python train.py --activation="swiglu" --positions="rope" --bias="none" --tie_embeddings=false --warmup_steps=47 --doc_mask=true --steps=9144
Each number is 128 + 24 x the weight over its row's rms, rounded and kept within 0 to 255. Layers, rows and columns count from 0. Numbers have three digits each. The size before them is the row's rms in percent of the matrix's.

# q: layer 3 attention query, 64x64, rms 0.315, rows 0-63, columns 0-63
# k: layer 3 attention key, 32x64, rms 0.305, rows 0-31, columns 0-63
# v: layer 3 attention value, 32x64, rms 0.22, rows 0-31, columns 0-63
# o: layer 3 attention output (transposed), 64x64, rms 0.492, rows 0-63, columns 0-63
# gate: layer 3 MLP gate, 192x64, rms 0.422, rows 0-2, columns 0-63
# up: layer 3 MLP up, 192x64, rms 0.431, rows 0-2, columns 0-63
# down: layer 3 MLP down (transposed), 192x64, rms 0.0968, rows 0-1, columns 0-63
q0 083:067129074143121151103142114154140130128164176146080124094105113088153149131101104107125123140118141143123134136140142165091131121157128126148106130134116081104108096128146110149163097130126088
q32 082:094199109137081106128168169115161120093111149135112095105097157117120173108105136140160122138143146141105149157139132133124190131113114128134114123122111100126087101136114113127120128114156142
k0 134:141090102156128178091113085112132130184117116140093128134087119131150138149110082134126103101140097151139155106107156134135125134084129155141084123122095103145098135114146124129135103180133135
q1 066:166111105141122157089124125100100097142140128114099126133150120100154103130132086073113106119146079146159121111103143154144130126112155079124137124087095143136102086128133128182152118144157119
q33 056:130113115122115170098136127126128148164102120142105144131094086156127140128143076160131117086166102148153113120172120113132158129137110142152109121093094093146099132092120146183136117161106158
k1 118:116126113124124187099128095121124109196135149136106132134140134092109147150143084180116127134150110115141129089132094173145156161097143126098104137138127098121121131111127105116128080168144146
q2 098:173167124118145148105131127140129126170160123150102153153145154162132150138145106150115099179075129099147120141188116149095112142110171135142091112134153116113131167144155160143129114122127133
q34 117:098104113163113124149075107122124091153108142099173149132123113131133110114146110079169135153092142150132110143143117108158136141105127131132145104137112152150178118101115142111200133102099117
k2 111:125132106113086163101088111110091092192117114126119095135128131128097130123121064137147101103161145125123101114122160131145134097088143087091137107127125134144107132094117146139118098144137159
q3 059:140114114126108157099124079107086125167119117157094133119149090148115095132106099080127114147140134169122158108181150134178126130117088133145148120122126110137117115083146138119112164166119132
q35 058:152114124118123137137110105158117123135137107121088123127103156111181136136136111132145092083178115176155150103116127122115133135143109112118118124121124110126099172096124061141134116192118091
k3 111:131078116137131152116113126088110143199139121145093114144091144131136140155154090130147135108155097143146108124081170144135099119098123113118104122120103101108105093125156121138136101184129120
q4 060:133153147157139100141153153122078136080120148138127110122165123129122188139132139111132148134119197062127082131103124150125121115142106130106094145135153125099168142157123148124118129111146142
q36 072:131165130115167146127143162150118089118166077131152139153101162138142097120152118114147147172073111127127118147147082133119161159156147144147132099150130137116124157143113113127126080125092100
k4 094:100129157109126129141118169146134106058144113122142140183150155152125120081118151131135159166123128098130108132125112122126115122175115111107151100127178163137145146175130158136136129088153128
q5 079:114150153121143145132127163157118099109149133159123148121121126132139145093119092101155181158129167123123071124103064103102115150151079163147160111125145126132128112136144125144139098152094117
q37 085:122117105126163087132097154135125124094137060141148144129129132102107139106134150177096108099113133158123082128123153189144127131146104090081143143142118105145140150090142130143137129113156107
k5 081:126113118154130088163116113137148103110188132146141145109186140126121152102152108087133169120095115082147137130126137125084083122159101113143151105164110170135112162118118139147107131112124123
q6 074:131116157141149167114149092099127135124120164131129154159142089127124137108129127144119076117126156164136140110103177165111156109119131131125148122119086114138144143079133094094130157134056128
q38 080:148156155143088138106131087127156127150103183120188120135141180130115147184109120147155101138125098155129141125135115140145122160109131134124110112161148161118128124084105152102148096099131125
k6 097:168116132132121149102125086091092107162106128150071130157114122102101105128124133125130112112099083125117109139116133154145069079096137131129134101111116115136115112081123121110152120183112130
q7 100:094154122118144075136143106158102141153166118187120151115105159123121182116145156122110144113168104122131120152125078154123088126139152122154140107111109152121120120171146167148135130113134098
q39 107:087098144099110144144133166149138104093104131121172118139137146111118122181154140159151130081158098096104139100138131119191117117129146164129098113142130159163106133140118113157116114141098150
k7 089:102155141115123097146146168121103115073143146105087147146135146149150138109134169112125143156077107135092106095138110142092185167134141156107145140114100151101124131150128139105110124125117166
q8 092:117117126129152130129131135103111131160137129151086107111122147123146138143097124146142144109198095125149116124107097116143126171114092186128129096108167123124125137167107173115171082149138097
q40 083:118125133133143164102163119156109137122145072130083160154099115113159113125105126173125120099129095183139141095130133151144121139085151160143122126146103104148138093153113158159150097153106136
k8 102:120136139124112143142154170140124113071189163136125143097158140149130149132112181121145130120105141116148109145112139132091140108173166130140135149142170159084136112136135134130139169081154122
q9 111:153096149088161148156123157127169186133117096151112112119126113117090133143156077105108108148081112103136155111120109101122112091094138150146143122138144141109128120159155115096117159115138161
q41 093:110138116117125133125104095083127126111170064162126136122128108150164192158116141155110145089107145109140110153148099147139124126100093132178166085134108116128120128119120156155123146127119126
k9 092:139164112102144114149123145119158125097110131157121135106181157138083128114136132139112136156145163110072153127150081124167093127160109121143087118148130148104127092139128119122176090156147129
q10 099:091143100165111132159138112126161101167135128101113121119110148142118130125120170157134159123159145142160079159162128141095136077152144131127100140136122112132100084144103152116181113145091110
q42 112:116105094116146134117111153089109116176100126158113136131102102100143187128090118133111139089121122145082124152120126118137123120129149126149078116143121148120158127199102143096152102144103140
k10 103:122141122134098146081139091148137112166151100092157097149089113142127110104142093115138129111125110128177152119145138102106141156077152115118110099096120119128132114109160064128100151156150138
q11 106:155135150136127142146154144164133135142175131106123115128168158167144133117113092157116109143141145124189092104181148167109088129111104084142125133104124094121161113153089146121119150127141133
q43 114:129150129142157129101144052091104139082109133135142125112140099091095137079135108112096112127143141101105177141128127124101159162119144141116133118145128128115088172093131120104136111091136133
k11 097:147117112165120149113154173106162082096121153112149133146133203134123143071080143122147132099146146112107092170130107100119105148128126139138114132133089117152097143129110130124097145126127130
q12 107:115173078169167146107110123081104117089114109153122144150108138136121094103126130157104139137155107163095118136111081100091117147135124130139160136140164106135143126124125156116136111119110187
q44 134:113143118169149085143102137194149141140114159096123115157112075139106128152119141096124124145115150100090081107147131118102124113125131124081149155119144096113125153099156135150153131142114090
k12 086:164123119132069135120126103106156123168108117161153133095191140157140104172144137131159105124132121110161160073129122132125137148112146117135082111142140143144121102103140134110178110150135112
q13 097:148090125101121127125102106114136149138114142126108093089114116164096091137158107158151101083147137117126137137143102131165108133124110076090119133111112176081074131144115126117138131094135094
q45 083:116122119117135099172132111131091135145108143135158156130135152093130122154115144127098185123112163176082083104125135162191121122105118166135147163127135135164106104097124143118107133131112113
k13 095:147076175134141109081077155136149106134118156114106116148121123136137126097143140073135077138123129130097117110163118103132142135136086150128115130104122117144086094088079138120150113144129128
q14 112:122098154179104118141131104088093146119130136121161138156150130109111140133118150109102098145151146133147145164104166103161112114165118143178119107117130145105105097107167158140112133070155113
q46 137:129149155121128145125160135118138163118146104148138032075118141096131136125109131105116132167142179132104113113131131160138115105157103131113120133144113121122134116113149091105103131115180097
k14 093:130065156116153153111121125139098151151134114134090138161124131105127104142103133099127148146097101124107138138104175099151123155151130143087104135129108120134133082067129093157121160136130172
q15 102:101105123127082108150174106139157099149095126112132102101112119093126130102132138148116152147116124124154109101079076120153156069111144143111130131072113153115145113142125121174138154118138119
q47 090:149124163146109126090118167145145173141177134101153131078093117144139140171131122084114123128163146129121117180125117110136142128079139111129144105133119109157124113161156100124117102106101091
k15 091:089190154119134141138149112186112168094144106105147104153161121159104111144142142129115140140134136114117170167098101106111116084111120103123143144124120148143154139122150117099130128126189141
q16 091:106146159125174080155140149145142151119141150097138132114081151140100127112114189139122158137105175071095111135126102099090112118151110138105123108148166100122124132157132106107116120133119135
q48 065:119133167090112118177129157128115111122089100129140123138170143131102117123078122124140182144107154157061099159115129140162132125141147136117181118124129148131137111158116138129109147087151130
k16 103:122152147133131092165139152134131104076106120115172128124168117143107099086160132140132146137107118118148127137184100150108122146144129114117129085147143151157177151155117140130126139058116127
q17 073:192128113121126100119137140123157146114128149139097098134115157137162159107136119129141111128156118120153114126156139113121126123138053111181087077119132125117129112111121150131070176142136129
q49 090:095118135129088147111127124104154139107157138108117162126152133086188111137113190153082134104143138138121118119107112181135141125113081132117136113102117105082124093141168139104110129126148131
k17 099:124112110124173150082101112123126171164112099145080110160116172117129116122105131126138113140140118152135107097101145101142107101102094129158125167150102092135071139094130144164135124150146128
q18 055:156134158129169101145149163167138147112121153118130141125132150179099117144157196100136148142101151081116104154123081095143116118150116127118134107162125153088118161143129128099118113115125108
q50 054:076132163104111100135136157139137154071122127096161151124117122144157110102138143109137171115090139168094120154106116145108122115139109158142127132138108160147184093140109101157091142110128133
k18 103:122142137103134094161141157177119092072133128119196135107156144148116085135144169103092136141107157103098108130114130120112121139166124103115142136120152161112142146130112149110130142082139106
q19 162:098122112123128135140157099106174179121119138114117108142090129127123083149130169155099118150148134181141125141109094135113125101165100163115094129126146136120098117157178145121153088125166120
q51 200:171175159088110155102165133131112127130121165127098111130125112095166166146135147108179141105132145169140161109126147127130128102121131175123120124088144133138105086140112147128117153098163152
k19 113:127108169140149174124136127106141145200100121159121128155084164146106092130152083131154151102139100157133118083118129144130106139129112125144129131143084142121148133122112133114138186126118161
q20 058:140144127124087146150104108126130046076119143172123133097155155135086154124103119140165135137127150093143121102148151123131109130095106121125120205118143109147125149124120111138121141135132140
q52 104:141148103094110150132131103110135145158129132103138130100120106119164156091125103118118155139175165117109122096146142214103158113144129112118123134123178120095110144163121094103149136151118112
k20 102:148120114102134105115159163130155101111105056110140129090156151140127120145114128117113111119111165115133116181143152166069154154134121126163096118173143143101150121124120140113151145132149098
q21 083:088068120122166103136120161192142171132135146112101116146130102120089127109101118113136140147160118118139140137160102102169077157106091121128134129118111146118087098154105127143123145124126127
q53 106:161101130173151111136109093147161130106125170121127093117133167116151139143158153093141114097135144114107104105127139117116144137155199139104105152086149121111146095108169162120132112112133154
k21 083:112149177112170136118116158112117121113127141164115076125085147123142118161109118134143132166090136136109125147150138129145091144158153115151138120150065137129088113080160147109112110156106114
q22 074:155122124141097133120125086073154138141103123140113122125123152101122116149149116172129120137122138165119116126131142109095086138180148139129138176148125120108094139155171167155160094184129142
q54 097:168163075101122137121126106110109155145157111150154152153132114121156148106117134136145129138092094119170111143146131153117128107159161095110085118116095115158109121089154150097114168130123082
k22 091:096145110155130132134133128131177116151120080129160116155135114096127130171133083132110081139157100113126118116143136154148125110157119172129107096151094107081147117125120130151150175177123151
q23 089:133109171148115138127134129114159167088104130136159121085104139133113149130133137170142098102121117137146125174137105151130140115143101166112109079136163121093125105125190134099133139093164098
q55 110:139147149181116149134163126188139204126122160145153127148147069148111114125118153094124127126128132122107135140151106158130108129131136155137096131149151132115142172101106175127102129142117116
k23 088:158132163137105105167124133151113109069139139081129134104127113121062138109121168107092135157147110165130129116147117080090119125147115152123110140131120105150100120133144117117167100090154122
q24 069:118138143110175097131090160157122128114127147082156102157172128155093141134120132121137159143143165099103105124090143106132126170126098152116159137123138131129105143193113115098132090119107105
q56 077:137133155136137082137141113084154160099121112133131171135140150185108140132108117143147138154103152071142114104092079103122117144099125095107135165137126109128163124142113134089121105088116111
k24 147:113147122113138096154152178152133102032115147101156120105170120135101119110139156111129128117094141108114123137152117115116129119176125116124144131109157132093153162152111139137135159092118131
q25 113:151107140104130152142151162173104131125168140114157159201150117136141165166118116135177127145079113128186148127129124145117144141128107138132109125142130161142123161138091150149109143110143143
q57 091:125111127124119087143084154167135125117103130151136125126145124132149102148121078085135123130137133075149131098132119160104151159124113135114117191133126157071128110105120139133141119082128073
k25 094:112178104062109094126137112153110126117133129131164170116138102133119146136110130124151105129123149091103086150113125177120155138128115129123126142151141116183104108131156084149122183109135114
q26 113:125168106120111124124108140184136085152159136120165178142129115156122102156108075163146106101115148121139147120143141166134179139127119084124162119106099161151147145145124160121109114130130120
q58 137:145156120169137133128152103114151124174100090164128116149129144123136164151091086143174141143094099163143121179136116182115117118112149148164094128108130103118097129157115140123108127102117135
k26 088:158136142106100176129130113147140088110087150122130134110105094150132156089114148179121127159126120119130130093182131130114087160150089141155152137125114157174141171125122129089146114122113122
q27 077:115134131122155134118151137110152129111120121102127134117186105144112167137122113110118184137172120136141099129121139083122118168062122095145118119132103114183112153103146164135103123139096167
q59 103:144109134110148101131134117140113148101127115124133085155138116130123117126121125122048100158105132139108165073124136125135123092138182138106134135109115183122113116143103129098163169156155160
k27 098:111155169121103104126069161119141137125133124131136107108119127106142109145129172168080131065094161157138092155135122126111113109135115134095159134126108136113173135112145090141118172121133113
q28 081:137102111115098125092118137148101131129106116108106128141144167166124139159145149109132112141138149127126117106070166155097151101124154103146162167170136185169174133163119109110126143147131120
q60 085:157138121170121139148070155146157136125155133093130122088145103163143127136116134196139129098141140140131147128121129154134122150102074144136154122152130160113115154114152115141110147147129197
k28 090:093133115124119172124133072112119137181161103118105146104135141141116123153128113098137140158105158126107101149134116117165167114085150138152142101139091097145130123193098131160116115106116119
q29 106:090163135114127144145128102096101136123080151128154089161144123083079097135117094131137152169144100145117100127093143116153106130094182095123141127102145167124146138130114114110143104124154122
q61 130:126124145187098114137120136132127137112131122135150152143134137143103114097128145080127121159115138112115138102157151137125064135133172137057107166151172102108133168117149139129134114138082116
k29 084:080119126160077109154098092124163129120135177109097136121122096166104129102124130147124131122139139135103117143120135123159098148168134156081128113160116103115170101135168147088155150122132107
q30 153:099138118110191115111172123103132152139150135097091131128067142144146159125118152156134133142132135120142165116143120115084092124142120176116079147136125097139123129147147095084128118164147118
q62 160:105122152121137111143154138123101150107098123119089088131086156091161101148124178149189154108157124144089127137112140140168128092103128126125081129124146120096102083104121114133144137132115121
k30 095:095102121116121086145150118123120123103116108122157146103127098121116159125120163127137160138115143097098115132078100182138114146169107142113120150167156123161175091138111154122103135125111071
q31 100:168123157180149134165169135151106134121110091136147093147079092154107174131148140153134152108139147122134113140097154153149111090122136114123128165119103136144135097094172125149097122132109131
q63 096:121129140111130133117152108141098078155138131098117123119098113148122144166118147149132199158103148130167083106102124110114154116108110135143138163115102083111146196131131096148126139137118141
k31 097:126130143071147108174154144162162116105132094081152122133122143108131142088171148150132164132121133147151109168109104115142129119160143152143146152107121125182135151142133169154171131136149128
v0 096:125116174098161135096129152110163131137156163111101104128130136123121167135100180106150116175146132098169150135124151157126125112167115120123132134079098146144155169156111127115167128119096144
o0 111:140130135142132156155136148109133115115166129154126141138140157116083123111098071171130117106108150136111122132189101135115101125139152116177068094138130090125112154098156122155125124136093108
o32 091:173131135137173116122159127161138142160120157133118098174159082129151128134132173096097101129102090107137145132072167122140119120112111140112139138121106147095145078118117154093118130111125145
v1 106:149139156101096139107111109113141113141153130116139185157125128141142143153164084086139076160147090122107100113134118125170134133160085141095121141158138124118131108115140154108108169108090143
o1 123:118142114153155136143130081153144100111142126155142091097129096120154117124103116127088141098149140127109111128120128136080152173080099144113102117121179125163167119159125132108179152119097126
o33 084:168124114130101164164163109109171128105108132069119109131115089145091108123113140140116109155126121117139161132147142105168129142156157111090132133082138120108130128090091119148073143115115144
v2 110:120113150144110159191126149138108139154113123139152144124121152138116140140134124120056094148138096094152136165167128133149095111074108154113120172141154110157117142113134085121140121106102116
o2 115:120124086144144090135099107131148111151138122106132128147104186124119155114150112138156158130155135128091127113072156097120142155170122143104106105132163153166117116142096106128110098183104133
o34 094:172131136106106152103174122140107168096120116127128107077137121108114128131094146112148107161113126148102149161152128155152119139133122136148105131123108090096130148161189167133135167138165157
v3 096:105100134146095130149113126125119152120141130081105120114129154114103110166133116087147135116158124098097134111106078158080166105123087134101125183145099149112120110108147155113133099126137176
o3 107:138118099132142154120178078147083128121096112102127112138107140140106105109116103175107115134122182141133139080135129158103103175125136115084139131122124109155157151113119109077141101125136148
o35 099:097148134101146097125114146107132061155152141143138132109182142135125136114176146150132155141147084136118098169086121091135156067129154125126136114125145121093122113147142135158100150127132126
v4 107:105101130102109147118114144124148123166152120142131151095143085099104169127167171120114137160131173111141108079107141131113129144141122140153127108145164170111085117134156099153142107110087094
o4 122:164095128141132143113132083112151125103147120082135164183138119152157095120091137133102126121097136115101168100083098155126139101121158116169102112140122130116151143099086131137113162137102135
o36 071:138136146148093128137129105102105140147122131141108114104137093154128138106140151111107132111123160159134103165178153098097084142153129173107145164132135146139107104108183163135093150158174120
v5 097:166112126127131139103116106162100127154054118127136145135100136167163135142123154147147139134143157115101164146118107177102155110159095129095129080120148142160123130167132099128134135096154142
o5 114:170109138075124103131134153111125089113137089123109167144157103066127193135106138154123109140108126164129086116123130143132092140127129124146126111087135082126120143130121111110170116127117105
o37 087:109122123154123160118100147154151146106131148135139101097159174175111099125135091120134117094134166081127144097135095111128177105144150123124119157184108146102116133143149114097148163151110139
v6 100:146112118105151118133142144131107163157144188108110120148082177150091153091141134148120140123120102133116139114127142136140150144182110153097181137152159142117118156084088124160138130124134118
o6 112:159121147111098104125135107146171130154101093173107119119134107175133102133073101146141175151111104138106161123166104135137092133169145172111127138126170129161141121134126134116132127151157109
o38 097:129104095145118127107087171110107153141136163099116140121120119116106127133178159158085075116109147131138093145111164156109134114091131117141137119107126133100125115092122139123120163055131123
v7 098:127142102105147133186101111141122111131102166145130178142125153125160122160117120134133131129160137126162092160151158177140156130138140130150115129096143172137068113121154136120176160145126141
o7 098:123172134092073156127096097114092109100133126139120155114087148112145149142085141142130150139148140081132100146147133108116111117106146134132156131145151111125139100161115062093149100138104114
o39 097:158083120114158146151160112110131134099099146118134111105131116140132104127154155136139102090154126181111180070180134139145120121113088120144146144130119104137112166152131167147120125159152144
v8 100:114101152187154111114119129127093147129143094134121169110138151112173131115177090134121145121147167115130143151120101145116117122137127066131131155180141116132133143107085111119110116143146078
o8 105:123131102118124132126109088119124095154162103117116133121160179168140155137112155156141111137138138129107094087098111159153185116145134110107142128127120185136118151187114163120107113118149105
o40 083:109114097134095108111098136119172108127128143116147144168092073107120151103110095175126125110145116125153170135130122161113086173114167131132103109134112113118191134108120126111158108126118121
v9 096:142066132159103099128103116129125119138138134126139134133082103176131098151116151107069081159103106172116095166083142141119149105113125129129141102124145138119116168133155137103139131102118127
o9 116:157117150142148147097109160127160133106124089115122110146143111103146128138117123124103141099115185080124152161100172104170123154157097111127120168108158122135123188120143113138133114168145116
o41 073:115142083117126107159135098114091123132125094140154126104181155105126142112118150084166114172124099171124129076105127145118110104104131157129146111174132089124134104155140136104105152125100135
v10 101:180118107086155133071115142128119136140129112151132188060140119134112102141105124158151115161136142130159137117119091107142117105104125133113159151120125188120146110117115167119116131122131153
o10 114:140163141170142113129154098101113079086141110132118114164122079142134138153127175126142137111115084166184154140104104136110108127142129095118124135115124157103107161093129139134164121124096145
o42 082:117119158152151183104136130120163118150085166109146073092107186100098141148142089102131113099128115101109115118113141132148148118112129111098137128101125089135132137145121116094103131122109085
v11 104:126119120136126157148098124143112154128162120144085116121121114083135123152128145099156107113090132147128086144119130103129151184120127148104104120139135153107137098105104083184141161077170147
o11 121:107112182102124149125155130126151142134127134130153144147109091155145074128172126121138128134135120144138146132191122160129182120091158115104144159089121103145124144137105094113081128137095107
o43 078:113141076099116098077145093120103142136152125105146110111140113134087156134080169136118112137117144136107125128118126130139114146153106149138144132143096179109116173127135159120125151187173147
v12 098:102137141118114099124149127115127130125122109161161115148155094146125154169152142124146127100148131126143166085119127124196138130111113081133149148127092092147127147095095144136174169109172113
o12 103:133097106117120135153109135096163104154118179158146143108115152146100113146156138114124082129120120123120121108166122143145117107066110132166166103130142195123160133118142134100153101111129100
o44 094:126164174126136165138154138155111176191125119106109110135105128082135108108099119135165129157152111124101131172107130109093137148147129132104114124078147082120142148125151119158098146131145129
v13 103:118150083102139125109083150130174140142151140126104125159094077147094137159125153134142119144121119104145110204120138109125135080117115097086142150129145118134133128104144138079122151114123141
o13 111:134152137156156165103129147155164101127150117160127122145124124121146098120098133137151111138125127148156144178172146150108105161166116095144126172150132152126105104141135118171132066155087121
o45 080:095137093107111135108142093142106147099126181127162105124193173124148124153170136109127153127165139111086122108103113158120140101136128118104139088159139085113143113116153133127127114114150099
v14 100:128137186144163152152146110116160129138120161162093141135138107095123129185137120113118144089147149123134112153099143074156116141110110120100136134139172135157173166116163143137108105122114143
o14 111:139166143128111127166141076125150130197156179135156073117129143103102093121104172117137123102151096134146154141137134140079143123141141098132120138096120102118129126147112142109122108152111123
o46 086:102118131087167097134148119136093132145099135112097158125137139114178158115086106140111147196103119128117096121130120122145081168124093168159122110149137137115129158116125132147165139123100146
v15 103:080142142123112119116106122126111098155083143168102152113156122111183098078133127119126107113119110127126148140124153128119166136131187063144131113152102135130091140128142140146167125097112140
o15 105:136107140147075147146126117151157113063109137150140107129122147120126153126100113141146106122146139099167113098110107089168121098079129090155103157154137103136134166093111116114099117101152134
o47 098:096141117076105140125093107120110146118165088121145135134089132099110082103126128115155113126132148155107147102173097119109087145123155126103147097127108153165143171128138113143134110174100153
v16 104:132164099141117111115085155150101153121066143167141121172104078142114155130103132140089121171143116135155138121117161160139130142145159126131102139135130112081144144116145174119113147103131154
o16 122:107080155125117119140115124154157096115101160146071143101110097109166113149109110149158142123124133134124119160080133103128114125152083112151110128154113156170097102136145086129147121097153101
o48 090:146161152096130134108148135146108157119146095095130119118149142134156089126116133106128113121144159130162144139145122114102126131116153132092188148074169101066128145117136137111104142190137122
v17 100:135138128124079144130122163162120103125119176131104152175153171099121147146134118157115097115116148141144158132087129108113121124115147150096166156092116112085119079133101099131157112131095103
o17 106:152122096152095086139133120167116169123146083126147134122040129159111142119111114130172121122126078101152149119120103136125122140115139122170139129086115142151115153144125126159125124096148136
o49 084:162121109111140137130164102085130112094092145148131108117162103105129169155182145126139150147138105103078117136129134098146143138130069160081121100145161144127106111125126105126115153154108105
v18 086:122090150124138130170146071155128109141088139122096124127132111144145132120179106120111080154106138131145139138181165126151141138115111114095164140121125113141119107144075127097133082136140165
o18 104:157121120116097116180157182121141109105143123142089081139128112115104132140117108157102138143178105126104074084129144136143141121149155107112129113107150110121140130178125093153112104122146159
o50 079:128161140185138159127127075121095123140104122132163146123090120124151134114113142096165161127074106113120173131125134130095122170097109141152098174115122115129132173153148148148103136132134119
v19 099:121153142121151145122202116147112163118151108110159100143096125143116101123108125125184112163140129154119156134155164162115101100118127109156143135164137146144119110097101169142166123103121157
o19 116:107127142093155120153112142115114102160140121159088116144136130142096118146151118130072103113126144152100140116160119106091091142139106102108146108105138114158164112087186141140097100082138144
o51 074:139109104103110150091099110134140154107148130131158132101151123125140130142091127090143144129129123118155145147046114116158144084086125080091109137166136132121090152126149154126142163117138141
v20 093:150111094155144094147127140128158118135152146134104137103123149119118099149154112142139127152077119162140152104153212151099122163113112115128153131148107139134101151118139093110167149087110151
o20 108:111154170110087140119088131130142161115153107137090127140138136175115110157143119112090124108104140107159108109120173161121101094139153111122127162123128121193169143134107124139094122147156151
o52 086:137116120177098123136152098150131114119092156126159101150130120082093156138135146119133119141137159130099172138175107088141089151086125130133115132118156139101109099145135144103150136066137105
v21 106:137145144128141093152116164073134169131106115121105130166152125106136101114164163104100142181147126168092140102116103130120164115126141144135145137134102143133120154112133122120101119180161178
o21 111:144095172111134161150139115160070136086097162113119126102121150128096137162111152136136122133155122114123114120133180151144079122141128138117104168114154142150134117085082142107146105146161121
o53 112:134157112132135124112171123099144106193156128133098150131119102147158123094154124126111149106096101123114114162080115116099143123114130163150160108188106122097119124165157120134103139137090138
v22 103:180146129148083147137109139098163131110132108133147135150111132086118149099147118131130177131148114136164140143130144143158189156120105089133136086106096137125158144114122135137072146144107099
o22 111:089171134106098139122119109169136149116137145124170101101138109155129125204104134111139120104115142109085133141105131155121080128112122120144145158126144131088098142148106121156105146154115080
o54 093:190118135144114126164147130126123111165146112143090164125068124113147106090121120129135118118133100110184105164149110094137140165145117106120134119098151131133118109120095151107182114118156143
v23 096:129126117126095106095140138175146118148142097081142107152177127151145116142112133166146114127154131160133114110143109152134164115186129118113172142171121119106108125128190112130110088122114150
o23 104:168098084134159137110134106128113130106087130143078125132142084140114141142132089117103153161110138165120123102089136122154094131101088150159152156122152117167168140141166117114117129137094120
o55 081:104125141139157130137143097150135099087147111095149158115142140133157123149121146143117118108191114048153110141148137126095147124112182109131096102152149158134138113117114127108162115094113127
v24 096:134150142146112142140079147102142132125155133136127108126106161111104124158114132125115138125098094167152134112161102135083110131158131080083154132146166114146109099131105177132071090145106135
o24 103:125175111133106133137159088107143159086125104114136113100094126166165132122137124116117139096141156204141136163129134148149096144207131145119114132107142127119133108131134119125100131115143154
o56 089:099101132141144133111094118167128115187120128144138160166178085129120117130089133133139130131134107074110106138080134115118135156097156105154109116122141142108102146140090129117130098155081153
v25 091:113139143119146104149158104100126106123137134147109153135089167144105165140119151126145138144117098144127167123160121156174173125152138111104101141155156129145171133108150124087164114112094068
o25 098:120143088107125118112117119140197093177140119152131134096117151137140103131082123134128164080126158124141081103152134117124109156132125158162116135131148094087154116112140142110153140168104145
o57 097:094102129133084127112101163155076175123127146113124112123165096092152157149170151125138130142146106151093129163084099142142099116109100138142122108126078146140147150136135156122110132094117125
v26 105:136094111130131080128159134168130140145120133134107125140112145128110138161191113164113135121110143131149147142156113146153118158105158162161107127111190150113127137153134154099145185131097161
o26 116:125137140109135119151077117087151108133162155133121160152111100164141151158099135148125115136168076085158106128118139093115113134149121130153163123164113121131156140195134124109123159135152109
o58 087:120148126165101126119150125160130133139097110121134110107166163117109135151154156099078152096091168143116129113134179172132121102137119139114080125100104102092111084115151156104133140101119138
v27 102:097158163128132137104155113139126131077135126195101113152100108126148090115155132097121165149109098128133147138125096137158092111144125151141147122123121178129073120128143129099129141146087095
o27 108:155153141146092155173073117150154124118136124095142135113119136108157116167119139109113099101159145147130144126141103065159107132107134095120106106169100113100135097153151165140145103132133153
o59 086:113110096120158121098154171090103128099109146112135118129107118140118129081155120153110127099102113095112097168090136167114176137102091142137155103138141126138141148100142121163092170128124159
v28 104:124137088143085108116109138135100103154166071171111138136171132130121128117091138106110143103185140157132120094128118111134141142150126141150160149096161148180140138127085110126141152137113145
o28 120:134103127148133108133100108106126122148090130101140148125135109175079122129138090118177110142134117136101121152117114133166097167083137161124097140112093172131148141113084143120115166146106086
o60 080:137125143135133132159114114139140105156118134132142108141092121102140075148099169136095119112155125120138157093143172133123107100112112057125174090158151105167126164147122124105144107129160116
v29 098:117100096097150120113146167110108069130135119106132141128144120094153109142126101114138106153122116080096114125126128155140143176106118128100124140082084143148135135100174143158105090165107143
o29 106:105147137099122156126146084163073128121135151143120073103119128132105123064137100141136143119122114128129105111109089107149125094124104119145125158159129110109141183097099102130108152156126163
o61 090:137136128158144126111140161082166119098084091111126109136099167115158146152157150121106137133157125106124143103147143121107193162152105117100130091119126092164123096141107127141102096121145106
v30 105:110099105113147120119125132168100108136110118125128080172128149066097141137097092105146146149142149125140079126127117088120124103101096117134128068118135126080147133120118129080119141121141103
o30 112:119096140090175096099124170167109142161162107112164107091143089105178122147137091134127113145133112127140161113106139153115127138133149097148143148159105141099115137167114124137105126095123095
o62 082:127143172136171114168091145087101116142105164114113144139111135141137105137103145118105138111125121142140149097111129082145138109119109095078176119149115087134165117099161102146104112168146139
v31 095:134117139128158168133130164156161141138109092141106142088115135128132143099186139100105150147129120088088103085156167100141137138117143107072120127106133148115105127116139141082154145131099107
o31 109:095145165166116144116128127131174106101159140073091141126109175109146100125109139115119129116152120152126125087107081150119112095136139141120117100147167108094127131157080159162122126109137136
o63 092:139139137128122126125114125087090142156094136138174115164152089143115125102125185128134080123121142091106131108141136124090124151117167132104127156094079111123128116102177144103156166108140128
gate0 094:141155125155114152140131127121150133131099178153129130125147118131092138158104116142146142152132138112144148113121110122146148102100092117179113156116179129114071116086146140125150144181075162
up0 092:134122146116133107121171122180070102152168118127145123097148114071163131109155137142148135152164089152098138146146148126137109166165153139148157132130097111168134126139119128112106109109117155
down0 096:157135109154128133112124117140128142197156110159139149105086148116170118114132134077137152112111122097149112136139130132084102085083113148111133091139110140132164104107087117090144111135109121
gate1 101:134135102140103119170145078098118091154128104128113104127080139096152129117106150118117158076149113134093121125164121095120139143132109130132095126121169084178108146135166137134128126128140178
up1 106:127188082113122141143120111107139124117147125144104094132152146127143106086118080105135123135115106136093136114110103121095125161144167144132128119155118106154084143077110108105143163146175160
down1 108:163091118149128156144154152134144149159101143110148125110138171154174106084117115151171121128133155131145136096115119133136143094118111093092184109115127131114148090112095138111095129132089093
gate2 101:149130137127181127150081138133142081130140173129104149126097160147134113123148104150158144108163123146155120157128133095150112151125136101133128141153141163105081101128124115133165167177154094
up2 102:134100116171169130085143156153120128080127121139138116130128098127097122168113174163154129136140099147196146129118144134128130154140119100119140171142103148107109178149107150120160129128130157